{"n_layer": 8, "d_model": 64, "n_kv_head": 2, "activation": "swiglu", "norm_place": "pre", "qk_norm": false, "attn_scale": 0.177, "tie_embeddings": false, "init_std_qkv": 0.081, "optimizer": "soap_variant", "lr": 0.00327, "grad_clip": 1.0, "schedule": "wsd", "train_tokens": 97690000}
Each number is 128 + 24 x the weight over its row's rms, rounded and kept within 0 to 255. Layers, rows and columns count from 0. Numbers have three digits each. The size before them is the row's rms in percent of the matrix's.

# q: layer 2 attention query, 64x64, rms 0.0808, rows 0-63, columns 0-63
# k: layer 2 attention key, 64x64, rms 0.081, rows 0-63, columns 0-63
# v: layer 2 attention value, 64x64, rms 0.0814, rows 0-35, columns 0-63
# o: layer 2 attention output (transposed), 64x64, rms 0.101, rows 0-35, columns 0-63
q0 073:190122149114122149131155118132130135168111113119095160118134111152118086131111126068126145176127129135083143167103137161148140148144121123098118125089093123120100107111139168112080133104133114
k0 092:123169110083158095096164128136153167119114105164130091113121115134137119148115139139144118106137137131103097139146129090149110112108135148080075082160126124142105148092112137145172157137116106
q1 089:100119157086126126085127141154127122082104113081147162147124155132135137124088111126104118081161157150116105123134098145098097091135107121156097129119121100118146160083124124085126124156127094
k1 087:106080130114126091141138094154095097156141154099118159174132115122121147120136116181114064111101113128149125126082146130094169116137115131104132129127126115102096118109139110150105122122096087
q2 081:112155085167124162116132135122152110117161098119105161127094128130126125100156097125128132161182116114139106110125150137135123129174161110165121175148108101099142101135083137128097133160115172
k2 096:150143168162099126168114151066127130111127126110134104119132141143138172087082140097119107152092141105130157105098126112126131108133127106145142170090122144129169100107144156107113104150136165
q3 076:127108111084141146126133150121136150134086139142100070109159126127156114149149120135185131119130139157098123169100084090118106096114127102139131123153149122138137163153162152144157112115175098
k3 085:131106129097161173097137105153107106116120130165127170131094110101096091145164107152128088119151157127132122116165135134098162137122147155121096085160137172109134109128115119170105111128104142
q4 104:117122123122137107077099128152131073131156134162134135105166104145155157166087159129169098151111147120147106105086153090110128106140129131105160133141144145179116143150127130133134144148159096
k4 111:106142119099122148174101128146144145116131160133130115110177109125126103138155129096126143168100161127140097130098159130119160156119136133106087102110188058133122130176127125151112147129129143
q5 080:108166127121143086172123111171133112147147123151192155117106149152111123128076132143110128091140096116100119167105184128112097139127110131133125108129108147139123118120172103122131163169127119
k5 115:153113129119101109089134087119154103134143146133150116127100168141143175135116138093114127152082112108121125190123124152140105076126108117123162151074112149147114130164114130093101130153108132
q6 112:148134134175125097141095092153186117099161095131120091092147146110103165139150139098137152154092111119131159099122154152167138139147121120134126141117107151100138100132108142121149168141093100
k6 116:135124103162140119103133137112145094169107120126170131121098136102150147121122171134134100143105105157126121136108093138129096067122130107138153151099173119176092136090079135098103145122134140
q7 091:098148143109167127103161097175117160102131133088134087102101130130127146135129144118109136117138109144069110152114164129140134154135072157100099118143159149119160153142178147140151133127116114
k7 145:104132105091158153141171123150115086136109134117098140116166134117109096151138149139146143133161139158118094128159104149079161173126139134101099075172154144130115125124160103140110128124141096
q8 111:159121137090145186139085137177111116100168154123100124104139163130109130154135151104173134081123134166116118125127107126130115136175134133117111111131126099114114127143153168147169143150104097
k8 112:133131145131140093142101102106151115162155144126134124144116156092128112084149144141137118144133163091164142146134176168095130110140176084139150127089109103105115131103162113119073143145154124
q9 120:107106113109110152118156105170093156117125115101114129129162116113137120130134086150146128182179076122091123121134183126129128109163143110114135108095167130151167159115108164129131127138148120
k9 101:155128125175130129102159140156111111123105107154097160146129144136164121149129153123162162132126137160103144126106145173171152142159142158116140099122128090123132093074116158099094109146154162
q10 110:122135082114126077142100091122109094119142107108108139163158156107145103135150083130126088081107142118153125100142134133157125118167105173102130133104119100132086099159100127144150150114128143
k10 101:075081103118134156163142095095138111121098146100106119158098113117154103133111135146152144189110114097134091133110126141118130129095125138152121096129103107123153143110135089097132105099100087
q11 115:142129147136137094146138110114137132080102123167141120118080097135095099154136107155126115116161138140087114090128098130158103167161166127119161143149088141145133139185120157150143156124126101
k11 104:136148126101103140121142078121101161136122097150152119110099117097131136147161143128101143137147145111104132099108128130111094107151188115131130174130156134103189129127110086091090109097108113
q12 117:171120140152121141127118104142088089127110122136141109094100146096114127125144143148168134142158102082105083178176100129156185121122131100157117168122131114138130127117137108090146118154122129
k12 109:161132140175127122131128090113130155093123125106097152105114141106117148096107159124104138079150100127150152144107127171111140160145114091108107095143199139094148122126110125150117151165116114
q13 110:085085100140108183087117156169138099126145130116161108107127168130109097106119109127118148121138144117138148112134130153141148111117155155085139125126152172091094128114121089114112162151165121
k13 105:086115114166098085122078139112106104089132153087134144119100126122145125099155151108118129125102125181124133124108122130173137179109131101128118168143111111129109126162163149121139146136168097
q14 117:123168144141136103154157130132123128054154122123143170070150096126144121096137121149123140117141158140096081158126103155130153104121135151142121110159105087106115146092121120099119106142095125
k14 116:128128169133100126134154084136128150128153141084086130110166132085139161172118117137120115118139102124147107134144129125078159133150127113083101158105120177100138148084152123099162133130112115
q15 103:107106107114189131144171120086108131160127134134126118093114124131119106088120159122096145126130104115189076158086134121106196152124138123136119153139124118106120140128125134156128104157134107
k15 100:146153166122113103130101118127133190145153114132112124121125133130122175116113142092149149120109144138116138107128106120102082159074138177134114158120129120120112106150101181107160135139130188
q16 102:131156117175123174129151131133115095108125148112133159138107143093116164123135081115115149140164128093158133116182139149136135141144131090165110148117159146139141108144080089111082140154132151
k16 092:169127140129101131149077141126145135143148107127131118096118165132133108158114129059131123098110128108156165101152123135151079108102146121124124161091123134132161114067118151086131149149119138
q17 070:095149099155148170098121148150096135107103130111154146093090136073101161138165131128112151147145082073142126125130128143121142136108130109117118148124123130134132082146075107109110123141126174
k17 093:138157118145104108097097110128137141121152162122127112134164160146137154136124096079158127139105134129108179168124073148124121122128117114115180182088081132141112114144137141150112122143092133
q18 076:124108170127138136144125145122121115107127104109132183102129133138139152132130096101146128122134133105129147151095162155116140124110095085172113142104094152129076100171106102112107137200140152
k18 081:148160125109117117083092137110140130097128141107099119181154172112145085162165122106154092136147153126147164134141138145161143113088125140095141164110092112135150126138118160118121107121081135
q19 086:114090190104150114136128143144128114131168117132124133078108125103151150161150089131130147104125113120119067163080143127147091144156113125173115112116146128109090117137094138132100146112141145
k19 112:145083102117091127144109105159099145176169131162122125131106135101114163103133167106149110104118140103146153157126137145141087064153120128111146139092111127129108148099108150102107162110119139
q20 106:109117131098105071175142171090108148111154125181107112109142139135118123133098124118127149103094127143112092157131097147122094150113141131103110113120172119116168161142105119167137086131146127
k20 109:138094090137151125122121111175131087115169085137129117113143073116157138174144084146117184140147123118144076138108103124129124149100137139120112106156125162107107139138123170137154118142123132
q21 099:162172125155113067106081135123145169138102128163128179115149100126093160152108106129165139165117112123131158119114117158125122122147181119124126124129157119130104123146095116106149129155122164
k21 090:115124114103141115156138129148127126108163124160165125117145153136106161127124145109116117161132088120132112154125138157135126126164161128111133095145129200066200140105153096149131141141116144
q22 111:110095118141181174175123140088151084139127106129085138141102140151117143150132127129105144127078110115139123118165123164144156103119112101164145101121111144133165169102105121118122142143152161
k22 112:138139128135107080139125116163158096146112110117150116125129096086119104074103149109125152104150138120113124106162107130126165172104083135102139101172136142080138131161157150147125114105096129
q23 127:110102102112115101166117129140139110145082126186121100114170153118151099137157116100150107094127163128127115145151110122168136153115141108136092113164165148110120120106173137108151127098135082
k23 086:130140118157093127151124191112130116115116101133169135127126143127148162118084118065144127134103094117146140120118121138183112100132108128176152155114147128134191127134128107094113123148098141
q24 108:125137153102167156076108142137109148088134133120121138147082147127201178116142130161096125096114184105104136144122105156122135121148136137136124152120126124166144155116141099109164125114119119
k24 127:142144172120126122164107104136116120134124115127146107132124151157127153116120120135133091145160103137118190124121096152138129127175119116119162161066063131139123146148113124122119162128081171
q25 107:103126136124127138144138115127149153125094136119112106122108109186108162168151123141161146072145089137136126087127127114138156114143141151113128160141134107116128202167115101090118112167106121
k25 098:116181097136145129117106115141117134127111161157121083143098116093148148127128155161137083140124144149083129161126110137100140111123122161132167144128130176091194113118119133148123169107129142
q26 120:133160108154142129131135126141120124125083123124095106138133133104116144151148106074147149142082144124100100128121125103106141201147088181144117156145081123111125133112132097129165143140164113
k26 117:168124139157157115132108102144122108098127127137135144101082158151108117122126149078104092167132156108136181153117125089077116122127130097124151167134131108150110146087099097118142090126128135
q27 112:097137140160148119130161160158101139165119089098151120163148116117142124178104140135127154081104128115144144082090154127140112140102156094148137146131179172117113120102127153114134099127152116
k27 101:103145090148122141134156188154133101158168089091161128131134107176150157130153122106145112126096130129144166155141116122141135095135154173104136116152117118119122113184106148102096128123117145
q28 106:130107140140101143133108118121200063073121165142134125114134120090117128123071135128163164108117105144125111116131108154122132148135113129125140102136173125112183120110128094138147112120125152
k28 094:111133087115099061116123114109142121120158118119145116117124127073104122130104115134100101131140125106133112158094085100111157142166136094183124132098122114110118109136092162142125090124166107
q29 103:113112102101109133149102185151115140140159119130111153118138143139141142126125132159143107151185100129130145103113099164103099156103073109165116127145143111120161160156104113096124158128144081
k29 089:129119150086150151133139151107140165080115084115134169167154093101119132110115144140112117154155171181145097162117160144140154124119118129113174094116148139124117146101124160124140116126094138
q30 105:065116105116121141133147097145138121119128098115171097170088159156138105115107152125145125146130125123094141127130094096105110140137065081128096131131117145144099170129088126123135116122094147
k30 101:173143108092131066150180135121093143073147188108152135129145097140144114127104109103153119148155182149114137113142096166124155130121123159148131131136137129153114113123127116149138130122113116
q31 095:095076144169111121134126092137154149133097163132160118118173129116125127119136121100141134105134145119131117117144088157106113160043141127119170158122115130175130100120161107133136106119111128
k31 087:137142066092121077107068157127145133114169120122133161146114118160105105154093105135102130127138117148135145101115128079128120150143120123093106151136146134120163100128089107126149158101127100
v0 116:093157098132098125160116175126136110155114120146131136101152104165147137113094124166101164156130163129102118121138106138148122125128154129108173133138160146177118123094151139145066087149119133
o0 105:202122135115128126146149118140128131145139144093098125154096149102126095146140133116154090125101076146127107169113090114093126101150098119130085148128096128096134139123122150149114127076143158
v1 101:120132092122131139168123135159086128110141132125148094149164132124109154122160180153141105098156115123116125159151104129126110132102131117112093146150188116097100100120099084158158115175130121
o1 106:141146093152110162138086132108171126088132093144113135136110116121166113169122158119129135090158150149146139128114152123161142142112094084087127123171128134150166125125125116114093184127159133
v2 097:103116109118106106090113132124112155129129112135150167146079144046127152107160125094170122094133141127137125132098117091125149137083129109109144127103171125172116114119162114132100110122130121
o2 094:158159102128141127087121138122119180158126157132104109106108125138154153141122160147102120144175120123104129150144112166119077117127141116107120154144122133118161127117060137079157157122087121
v3 099:156123128098116145130151130100152098102173153137116120107140178157131114143119153170127163076126147159138117117110133132168083135071101141121157107130134088123133103159118147115142149136086116
o3 096:127122144147163089149129136143076110158148091121157108104123093090137121169173081103133123132150131112129146160144123105177134157161153108108095125153109156129111127116150124155153110117158151
v4 108:126158095119124139105165093139114129171137121114133136147117123133128112104112099114135142103140066085083114118155127126095114098156133131133124133127132182138109119162130115059124141163153085
o4 104:102105155090133147147144147115155130160155120083119098106169162108106133120100144166137139163117186145123138168129139138080133170094105141084114154136139099134142105151121144138131121110148140
v5 106:084083103157144132126164090124149143096136123139118116156082114092143120141150128156130183121098091110142143118146090132133125133118128121143119128145162090157082129143127097150114147099118178
o5 104:123148126108140140089080103110124149166115133131142181114105144168111146091087109126141130143150105158119146182147146108134138103148163112136099123150143098128143090084098105114147158107138105
v6 098:137102141127084124147131127167137134106131118134127136132168149127134107146119105103100101107088107084098091113119151167115121108084112132069130085139099093093151105110125143120090148119162115
o6 094:083139156172142110122146152117136129183117088148143109141095126152136091148144114121113149155093184119135086154145159133099115142128126145141111149165144130087140155143179124106151124123120111
v7 097:145052143164148158105139128133178138126128173125135147132088149149095154149118118107144143128095130104155110084106137147158100170138141131111104138160135115153141109151118117109111119098115164
o7 092:136157146132115096119119118172078143129109118153122172112125134129121122123114123102126204125171132167091147130125125140131146124155097160165094111120180074130140116126149145145152152126118122
v8 105:133143140137087112134137087152125120095099108142142122085124096145144099096178144137154166143138136130161132084139120152127078151181108108092110118116124102130122112110137153177114120149110098
o8 110:086148133130146115135146133116165164123102103132102188190149112148109177122130144129120131129113084155115133092119143142128109136154150130126086106155102151112099174151150127136129125103093143
v9 098:135151130098131083156086134138158155120089093096137137132146157156140148127129109094158103135118144157083118122107165136144136144146155148146141154141146111105124090147176139130167164155168109
o9 087:135119132101122120128119124120159121125129175115123105162110116107126133112187147112130161108121109103098081116122130106093149138104120084090093123058106154164150137159112138119142109168142112
v10 119:157091149109115149177137159135108128128083145129111150162117109081138120152106134111124135174156137104155144163126098085137127122124136119168126120098124074135117111126125075097096107100118121
o10 119:145120140142138159103121124119068088129134142152131139093110106139143091127114179111097155126093116168168152141107104104162124108100152165101150141116131143117126101132155121119073114132121088
v11 106:160121120148158123090120108140108140155151110143126095124181123149166078120121124099163157154158090146109109115060104131138136148142184153138121122118147109132155120124119150118163101126110129
o11 095:109117147124095111141077113147125123120120091149078123137071105124068140128165167141131096113116167121119189105137083133124118145156122134129120124088115142142119106122107122162123108138110113
v12 115:125084102105144138110100147172095119156098090157185129124117165116146121135154143163111141157104116131128146120165169144132105146122149106132111072120127153135103164109088135128115126158108108
o12 111:145133118122161127120156122103149143135093116088096124130109095103135137135090138150103129147148162130177152094089102109145187103143133116173156146148133089132138136168132088143127163115127153
v13 099:137131106080138141119075138113141124093120132180147103114153190130158149101137152100108094089139133123151101134093146126131147158148181116126149121143124116099131163124152147110154102148138110
o13 107:116117114125111109179140098115108112162120118069159072136103122120158119148141184106114125116105120121113139087141103137171120108137122134111117143153167168185119123140129135133118152142153101
v14 104:123136064111130124141142140169155128129078106137086119126142135110116164084128117120111110109149059146119108064134137137115146129106125102137139121097114135128130118150094156156130133149103089
o14 101:095183153105125172143139105130167161190150117131120108114117112111139098098127120147149154147150145105095108112167108122145142155107128121176107135149095110128127136168097145140122085133142130
v15 092:095111156118113118117161118148145092184122097125110137080140104135127152143129150093141142104118162138146126096144116169118126132102162127096138126122090107087122162133153129146177106174142159
o15 098:138117125148123143144109133130157098110110127138144125122182129126107095132173146158156190143152128103140124145131107124160130124110082084154125125128157143141069120142139117110129102091067107
v16 108:135125122136118146123078111104129169131117209152103127116108125113164158125145123106164162155136138131107093108157080110139092105127088131138150120168150145089121153127139135106142111140151140
o16 107:130146149142138137120113150140086158139157094117153088116168164180107161112147164154115118121120101108134153134103118184120157120147110101134126124124157169104157127133147099122122136140184099
v17 105:103136115140093130130163096140111120134132084164129166124116118069164089127116140100123106136083130146085144104091126097107134133138118159086123093125170114116179130138129103156132112132140139
o17 102:125113111114090127105136137134146121134127107141132146112106119130159108143124161146120115146147138126144126173135102165082083148102140121197085090110088148104118141109132128071144156144100094
v18 104:151083159106047107106098137157135106116111122112134095126123133132161167113108108173127123148119131124135097119122117078132112161138155145115119110146109153114187105121140107095141138115151129
o18 103:117129113128148170133152168148098126149128139098082138127110120159121128113160185097140137125098135081152118139104120163163139122141106141121137138106136102153084182118148125156152167159130100
v19 109:107131140151163131136123102146098112173117121118132136111122089156139109112120182148119109069097120163145128115151080110100104151151133167113133131128111096137072149134109089109127146137121166
o19 116:088086131122117127107114158116153107097116120140122152139138143070142092099127079126130087149123108107108154160142126125155125139167111116144119157105166072157160130113121116138112148080128120
v20 113:154112145115119112112140140131118133098153106136147145143146138116146126118115149115085148142172141145082136134144126183083115119136162164146150153129157160140162103103198136100170157119134111
o20 110:138109093087164131134102132149147108159078152095105084135110140138118118115111091147141154083112127117091126159084110128102130093132128153100099163112102122106115140135166137120149155161154129
v21 100:129134114150091116127093124092121131173144107086102102154129132117082131125158075109117129148127110112146125063141083098136111106138123122158149110107121122087099122113107106145121098097119095
o21 094:086140102120109138155119123154126174130136111169114107120169105149086144106125155127106148167130133109131122131105188107122087144119126108161136183145152123131140122148100112124065136134098121
v22 106:124150131154113103107112118159123163113154130116119128111138117095125142165140112085104131144138100143108104138118128117106113113146156105138118116144078155176155084156132093155118047121158146
o22 096:154112118074126180107126096143096101145138106109117142164115152102110145151135148161110141132140120105157140082132171148130110116137090153122103116148107087118142121132093116099106115182129093
v23 106:175094076112102119090142189094110115141110122158124152133170097122110173108133115138136112171095107139108123155117121140128134143094115153144152112145123113109111082122126123086140100137125118
o23 100:110148153122124133102089144176094121141196115122100075132101146117147153160159119134125152073124158120145127141091120108084133119102132142174139147105123134145141168129130155130117136114125109
v24 102:124132128141128108157121103125118130122112133147142096139110159143166133155130107150158156107158132136158143134075147152063109076134113142081083106155154138157135123117094130101095162129132098
o24 109:104136093167125138107135157115173119148144106107137154108108119147117147113148159132081111127118115161126102145160132145147158109161125111104098071133109126097142088100132171181163120125128146
v25 095:115085134095115095111091144104083159131162152134100148118143101132116123154111118117113168160118143125109116160114109100167172166148153109127143155126116124170145158102148114110140176151110111
o25 094:165116124170121144131112154126092105160123150124097171097132167113137142100138141139110127091118110109143141143112093130099145146141130136156163167150135160166137124123125111107155065158126179
v26 099:133159156169103116090119097172135148131100094108118070122114134123126113125117136124103120112141086108141194147123135129163116138134136168166126068136128131162145162120125137142126107145111097
o26 105:113130110136132122157093118100119146178141144134116156166109135090149131119122115135118106155089153113191103112130122131147135168134114131134105153108159088080086135108085088128103161133134138
v27 113:131158114155170144151161108091156138093150074129139094121111113090121127127126136079153112121171096139123142106157154149123146113119120141091121145166081088147109149139102136100150130131115106
o27 109:133149179116067123136113093147180090132133135109155161129123139150133170138095119179133175143114147144096131107147141110174091124161133126140132107113124153114141123113112087143123139116104130
v28 107:092137166128123095149148115128131129117132117152136121098150149154110100124156070147132093153125087111112122159160100095118151083118177126109130107120144175141120165132142154135109106149133178
o28 103:175152118151105134118140123075128119118115131100169136152152135136098154124162099141157081179122181175174130137124122123119099137153107127131160122149119110150143138156135152095130131121127087
v29 094:147140132131126096128149128147148094140157174144082172180167135134132120110125146143143160162102128169113098164112135140142116130133135104136131170118092125119131152133118185084115098115164131
o29 104:116090175122126147098133118143074141100100118105124107128159116129124099166166124106110092085110113100147147141164122120129118173111157193124145127146100130135122120111160112133125086105136135
v30 096:112125160096097091118141102101155133144133120102118133124089165106129129109135176123120108152102130146115077120133105142130133105141074083106159132151126120097175153073108088136124113132113127
o30 110:131074084171122188112154103188117132137086128144137122123163131135134130116100166111149160158108134105099132126123145106115096130180162116121126118146105138114106151130132101147154112112143120
v31 099:161120149128113135121133140143136155118100128154121128147155144160073095096092118116174146128147102160180164124153174140124130131121098161169168113128149129138101157144117083124104144151116137
o31 098:075154127128121111113100117125105089121122146127133139097160141128143119135141090134066148129102136118153149103100086121131091144108139077112085149151141105139127162128070125128140143146145169
q32 076:111089074134108140141105135142100134125091130096085102159119141125115161148142113146128116127117140142098159142165145107071161110124105145121149139136120127105168150139132182168090135120104101
k32 072:151132135096139088138094141136099108123142121133165080187127163147127110106152140124106151126149124123153111141094152134189088145082132165128123125097128124136100132153162122092112142139162144
q33 082:165189110105139140139116101151107151147154158102137110124108144096123152100152129116156096132137132101123144116109144127154171151152150111135155181092095144150132139141093131124071130115138166
k33 085:098121129172100116116119110108138129099101104124180131140144164136142156100107159083104150157118151111120148115104159136149086082142141105169142141095093141128118106128092125121095139169151126
q34 089:136124179142108108084118168131150128141146064107162137157114102145156154154157145088103067136112112117131147092132123160129116143146105139124139151108131143147123089100112139096131160141116143
k34 080:137150091131112140158148105155107157128134120169142134189149116101163141101127161128097138171121107113159129145082093122135097068126125131147127147101138096172109106134113104111118141122133153
q35 085:159194142127122094080174132089129134115138139102157136154100111162171122144127127163106122140149117114103118147130115147159176171115148104132133119143120164155109136094136119102109151124124154
k35 088:112123118178136137125151139179151146131145116127157114105098107148136174122089150068144142139158136096129123128135126165128074100122113145121165150090096117127083106139135099107133150130100118
q36 090:108078123133149104165142167071137094097098113151139093094146155158128143130118150132115104132120138090136125141140151144159124145106137136127135126124080147148104103148190181132111142114136128
k36 112:154144108084128155123121120178155084130132132131099115128123071102134132113112114109166088137115151180108103105130084104111126141125126129089107117136154145072107118108126114111135102127095097
q37 100:157089098128135150130130142112100112149123168136125119105149142136092190145107140135131123163127163104121092128132138127140098137115086103180137102098104136110158067126133077112137143138151122
k37 107:125162170148126134100151137138130156120109140157157130153106147112180135119135122128146113124092119111158171146116157113128102095140143145156108179144107107152162175130084120135117117122071159
q38 106:135144152120117114148092124072159129120108101117153092141080156118131148092123127124114092127135116103103165127119126157136091094173132138142159171100086139138110103146130126101125133128076161
k38 131:141122094158137137109126161113139165135151159165180094105133130154156152157128125111118136132147103101123167118107121114163098072152119132123144164103103131154121146124097108112145177135091158
q39 093:172163156102102165153084112110139132094112103104120109123102174110129171097126153158118132179138145109130139143136159130131122106175137124170143102142155139141141112136116098095121162122137098
k39 127:119091128091143162124151129149127065142117133128087146135160122130125112144124133117136138117127171165128108148112134122135174160108138123091112066178151127140149140138128102166160084138131106
q40 100:146127165101160125091170111125163104126137117140122143161114146108134083097147135121125124161099124102115133127138128136139090158092187110156108124099110090089103165113144101085105126135102124
k40 091:137112094129127112116088142111109153147160105129118119103129097120155138148121147111114147105164121125179140166131133141100187098159034134148113151129125135118124089115151130147123123139117113
q41 103:114099182103124141148097131101143089153148088132132146150155113108116126136117132172109124095130149163113131126147111083190103139116114091087134138127150102115147127124104142108097108077117130
k41 093:127127130121157112137109106148123169123101113153149103144119158128148167105124116119136106124073164145143111120113097178121186094114107161155107090117117149083108166129158120146132103150155123
q42 107:124137113168147110163097136146138133133172145101111117108160177127094137135104116095131164140102140131099121131173140088109126142095127104108101127097187144163089129111128143116085139126142104
k42 096:156093174120093131118120159106158105136089097112104187113120144090159173134120147136116098142097125087143127157087133132153098144131109117125126118133118096130136173170143145150128120133154127
q43 099:136098113137124069134123135155120120104121096132131138175120147121142112160161180116160167100141110151148096143091149111108128137109111159108105126155126151106138141130140077159103157118176104
k43 094:136141129131124108141164117116125137153128109160144117130115093150130079125130116095048123106078117107134139129128115101113084086114158080174143128108110137176100096118116137122142119122128134
q44 118:132125150158080110121131127153141133162145142152114163122133109091129098124152167125112157161141141116095094167152120165124132123083155101112151171115136137139099114175126132163085092112142111
k44 103:145120086143140182115128128159104161113119079104135118125148130105129127078135133127124100087152123135149128138140150116124074120127095137140131114138132148182140187121153145125124167174162132
q45 105:126117102139176128148122158122148163129148150083141179105118161108135133117148121127117168130153085132146115134119140109108129085160151091128115147090093069136119093159150133100123114127156147
k45 092:160169195112126107087127117111116105091072132089109136132126118164117132119119182127142089135137142142135131133135157116108126123116098128111104075146149131129108127105163161134159119157129105
q46 100:114127136138136158107085118147079112088120129086090120111134118111126069105119157126103104108104096119145128139163156095128161117093102141094160154140141106099132124143160122150131151125104176
k46 096:099149100134147094150153095097154148113099119165142137100160095127099140139122105138121093165147148110163154126106148158164088113182120165134155147133142145142083152112130150121112161115123135
q47 093:118107118139101126143147111160113148142120104132166136112157172106133125119122103120072134114120137139151085163167107115109110126113179164104116134162091082104137132098154103123135109122133071
k47 095:141115141153083111124128165116138139122163136118146139178119098121135139105165160062135090127126131130127149132102134108151142094142118129128134091116103173165099128135067123119091125170131139
q48 110:127089081120118162110164111110108144082113140162095158116173101119095129125105067166140148146142124161133111154145126111115138093149158122102124125161113124146161149123136157138163131104129112
k48 089:145129114103155154089103173128137137166114144101073110113109107142140096147141134131128126146128116144109096129154127130101172137155106126128097144174173149101130140149135132168110110120086073
q49 075:124096115115142136132125114143096145135162120154111106069121135130104105114150100114171111093142111136157124160131096082132126118145116123112158159128141126162116158159169188096149138086129154
k49 088:117136115150116145104111140134192110143113174126133088137128130111109115091102142108137123113086178122102128075125127152141164156168157116089123143113153158147117156108110138124121107122166092
q50 074:092121144146080088096132137091143139136087132102073152130110093103147118097145105142130121132139097124125133147137116143136154157097133139123148094125121152171136173118176145143147166090125106
k50 094:166126095065136150112173129180140149143164155084143109124117114114112130144133140122127134140181150147118102086145116158080132137136121167149121103134145113113123113153086136103115101143131120
q51 092:140151136127110150130076123116159134179161153105119099097084145099121141101141122089112160119167099119109133121122130118162151114125136144128153141068159100097142117131125102117110140165110176
k51 089:154137129187123118153107104106121080123117120109138107150130130161146127157128161135137134151092110102120130121139110112140106088179073101170150164128145168177156152118133136122107126129135100
q52 084:133109089107106144085166132142128138146114135121076149131113101148102128129154111111100127126132130162115128163116157108115167121146127133082119095191170104103175142120133132172156131124139102
k52 082:129114150084145170135129103161124120114172101123123104129125134122150109159169128146164175131174147107149123135119163110131156168108127163135120118167150142163140156161114140108141115104179141
q53 104:121154102116155126085088135164143144160087153141125110175124151163149139130172117126107104130142113097135145096108136108144099101146142143129178148103110121143128099116096170087132165102122123
k53 096:105145128149117118142163141089158152098131091148119126089124118169146138127120155113122155139135149133106129123160135150135149138119147147134099165117145140181108095214158157149120092121134149
q54 101:122144104123151073161130174123118161137149140163126095141110143108153123117095130097095120080148166122120173101140103157107114134093146128130130152099108146098104109110108106128108115167115168
k54 106:109117172129137116136120162116173095138142115090097117154151128131123136123129070163138078135092123158115127129184165104108173145105156128122096113139106146118129139128159122101127106121084131
q55 113:128092133091164140127143102104108145133104146140122159130145104106102100123129096151127113110118105169099095135119119118082096110142144147091143068176135109138166102137154142142156119090132095
k55 081:129112136153113137148127148116140136096133157124168113175135121155131183128128149091124150106117129176148139082131130136113149125122150100082084111117175132137136149105195143095134110143103130
q56 103:131124177148144137116103103112092101153141126133159117143107144147116086099120144065134148147157129109106124111118152124166131117148102171168093167142095100127110085127085115105143128128117142
k56 095:109107110145104134127130139148092127121141155151108137143143125098076127123107103098115124147124165101152168124109129117078159135122134113107121087169162183117160120133165179117144089145123148
q57 107:092149121112153187113168157112120143106132134122115088121098110098149123144098080161111139184108116140130086145109141130111095139143133098128124132143117156099140130136112112140105113106195122
k57 096:170137145149122096114118125117102133140154071139168108106128117154127123171082159113122101097164169113109122089155145123144126165115125145117131142108097121116123152165119118127129151178080137
q58 097:122176176140097116145090146169148132158119141130157162153123117130121102095096140128101128148093132147141121116096158136139106142170135106139166155135109162169118126094127116101090149159156148
k58 101:149122117102155148096150110134118161174147146115126159145135131127129103108131132102134112101118182141159078109126147158097169157118137085126087093160141087131170142122130156149101138104128110
q59 101:162111135146122145065126149119148152095146167100117150108109152139146135110108161093125111101101148130140104096131101120152117095122142120124150102131135136160125183174086108097104150132093113
k59 096:157117124160159121133125130111127111160100073122154104153113112146108122106153081148183158130131091102138096148117168157144142116168095097131138122150134108151098140116122103159154103090140136
q60 092:150115148109129154142132144106166149170125123106115109112142171120157166159098138113144119170141111173146110122100114134091146108117096155151166177115149105151097145120140120124098093135102167
k60 087:099094115148098140101102107127119116112128121151131102142070117187139108131149135146147070109145137088106137108118071140177117159098107132111140095163134113145146118113110125136130123097138106
q61 096:118109097114090159165089134154142142128135114139151101125125108136137158091108150127127162131122079097132133046174136150106146112107137126117119145153125178099141135127139140093130107110157116
k61 095:094151147151151122159091160130095155174136113124129149103137163121110135122145158143154096096125155169105127138115102127155094098146162127106148143111119122155095108176131139169123151118084105
q62 102:140124162134134141139172154087112098125167126135118141071166153113105107157133129091123173112114151125125128134145115128103146176169174122139147129175134162112117088145109142116159114144132108
k62 104:129142107157109146099121132155132118128149133111129118161133182139131165081077112110111129170147151095109166163119168114139095102117087130101110132104089107179120133146119109110144130145126150
q63 111:097120136150147142120071113158147134115136131108120128128164125114133105183103169136129121102122118119122130172081162117138138135133168112178118126111084120136141156135130084098142100097165161
k63 098:161125163127114107157152127100144126109116115136133124104136148112082120100129096122101197116141192148161101118107101151130077127156118124109124117165127131151145103131125143109136110171118086
v32 106:133116134137102128101145149201120103144113132140148155088122127116107148111152088113100114145116154090181121109142151119092156103112131120070121134131097163151153105082129135143121125113157125
o32 103:166099117100070172130107106122099104172130101139145108162114158137159149086093125119195133108137108111112144099135150145142113153130129115117123107120115131157103149112135120085124132130168138
v33 096:139127188149108089117141078156086129106112137113138085140103104170129120094114136164116130137138137141162152119128138114123093130126099165105125086129111153099161129124108117133129170146134076
o33 097:122148174070117109098142106132134113143150102162126092089102122122103155134163129146157154107150094151106121084181125138124119123148136151136104154117118127133149114158143166089123155150115091
v34 103:146162064161130139139115129127115128137131173148117106161158170119110137096090124163128067125143174145120139122139082118134146143131144159100133131140096129108154132172118105106143157134141150
o34 092:138122119122155127098129151135083170137125155130127147145102111114121158111133161118123135107091154140099116152123127106086144113159179196108126124129066101072107154126142134109129127133132105
v35 100:159140121122169133098172155164139104119184138171142124126140139108102157121117164140127140096143118193131107092101113163121125140142140097174132138115147107124147124127117125107165142109164100
o35 101:145128123101140164110135161116125162131137118129144183136160141154133151149082121171089143160125135130166095129141129161106152139094135136149097134116158099092130127109130113080076169130133115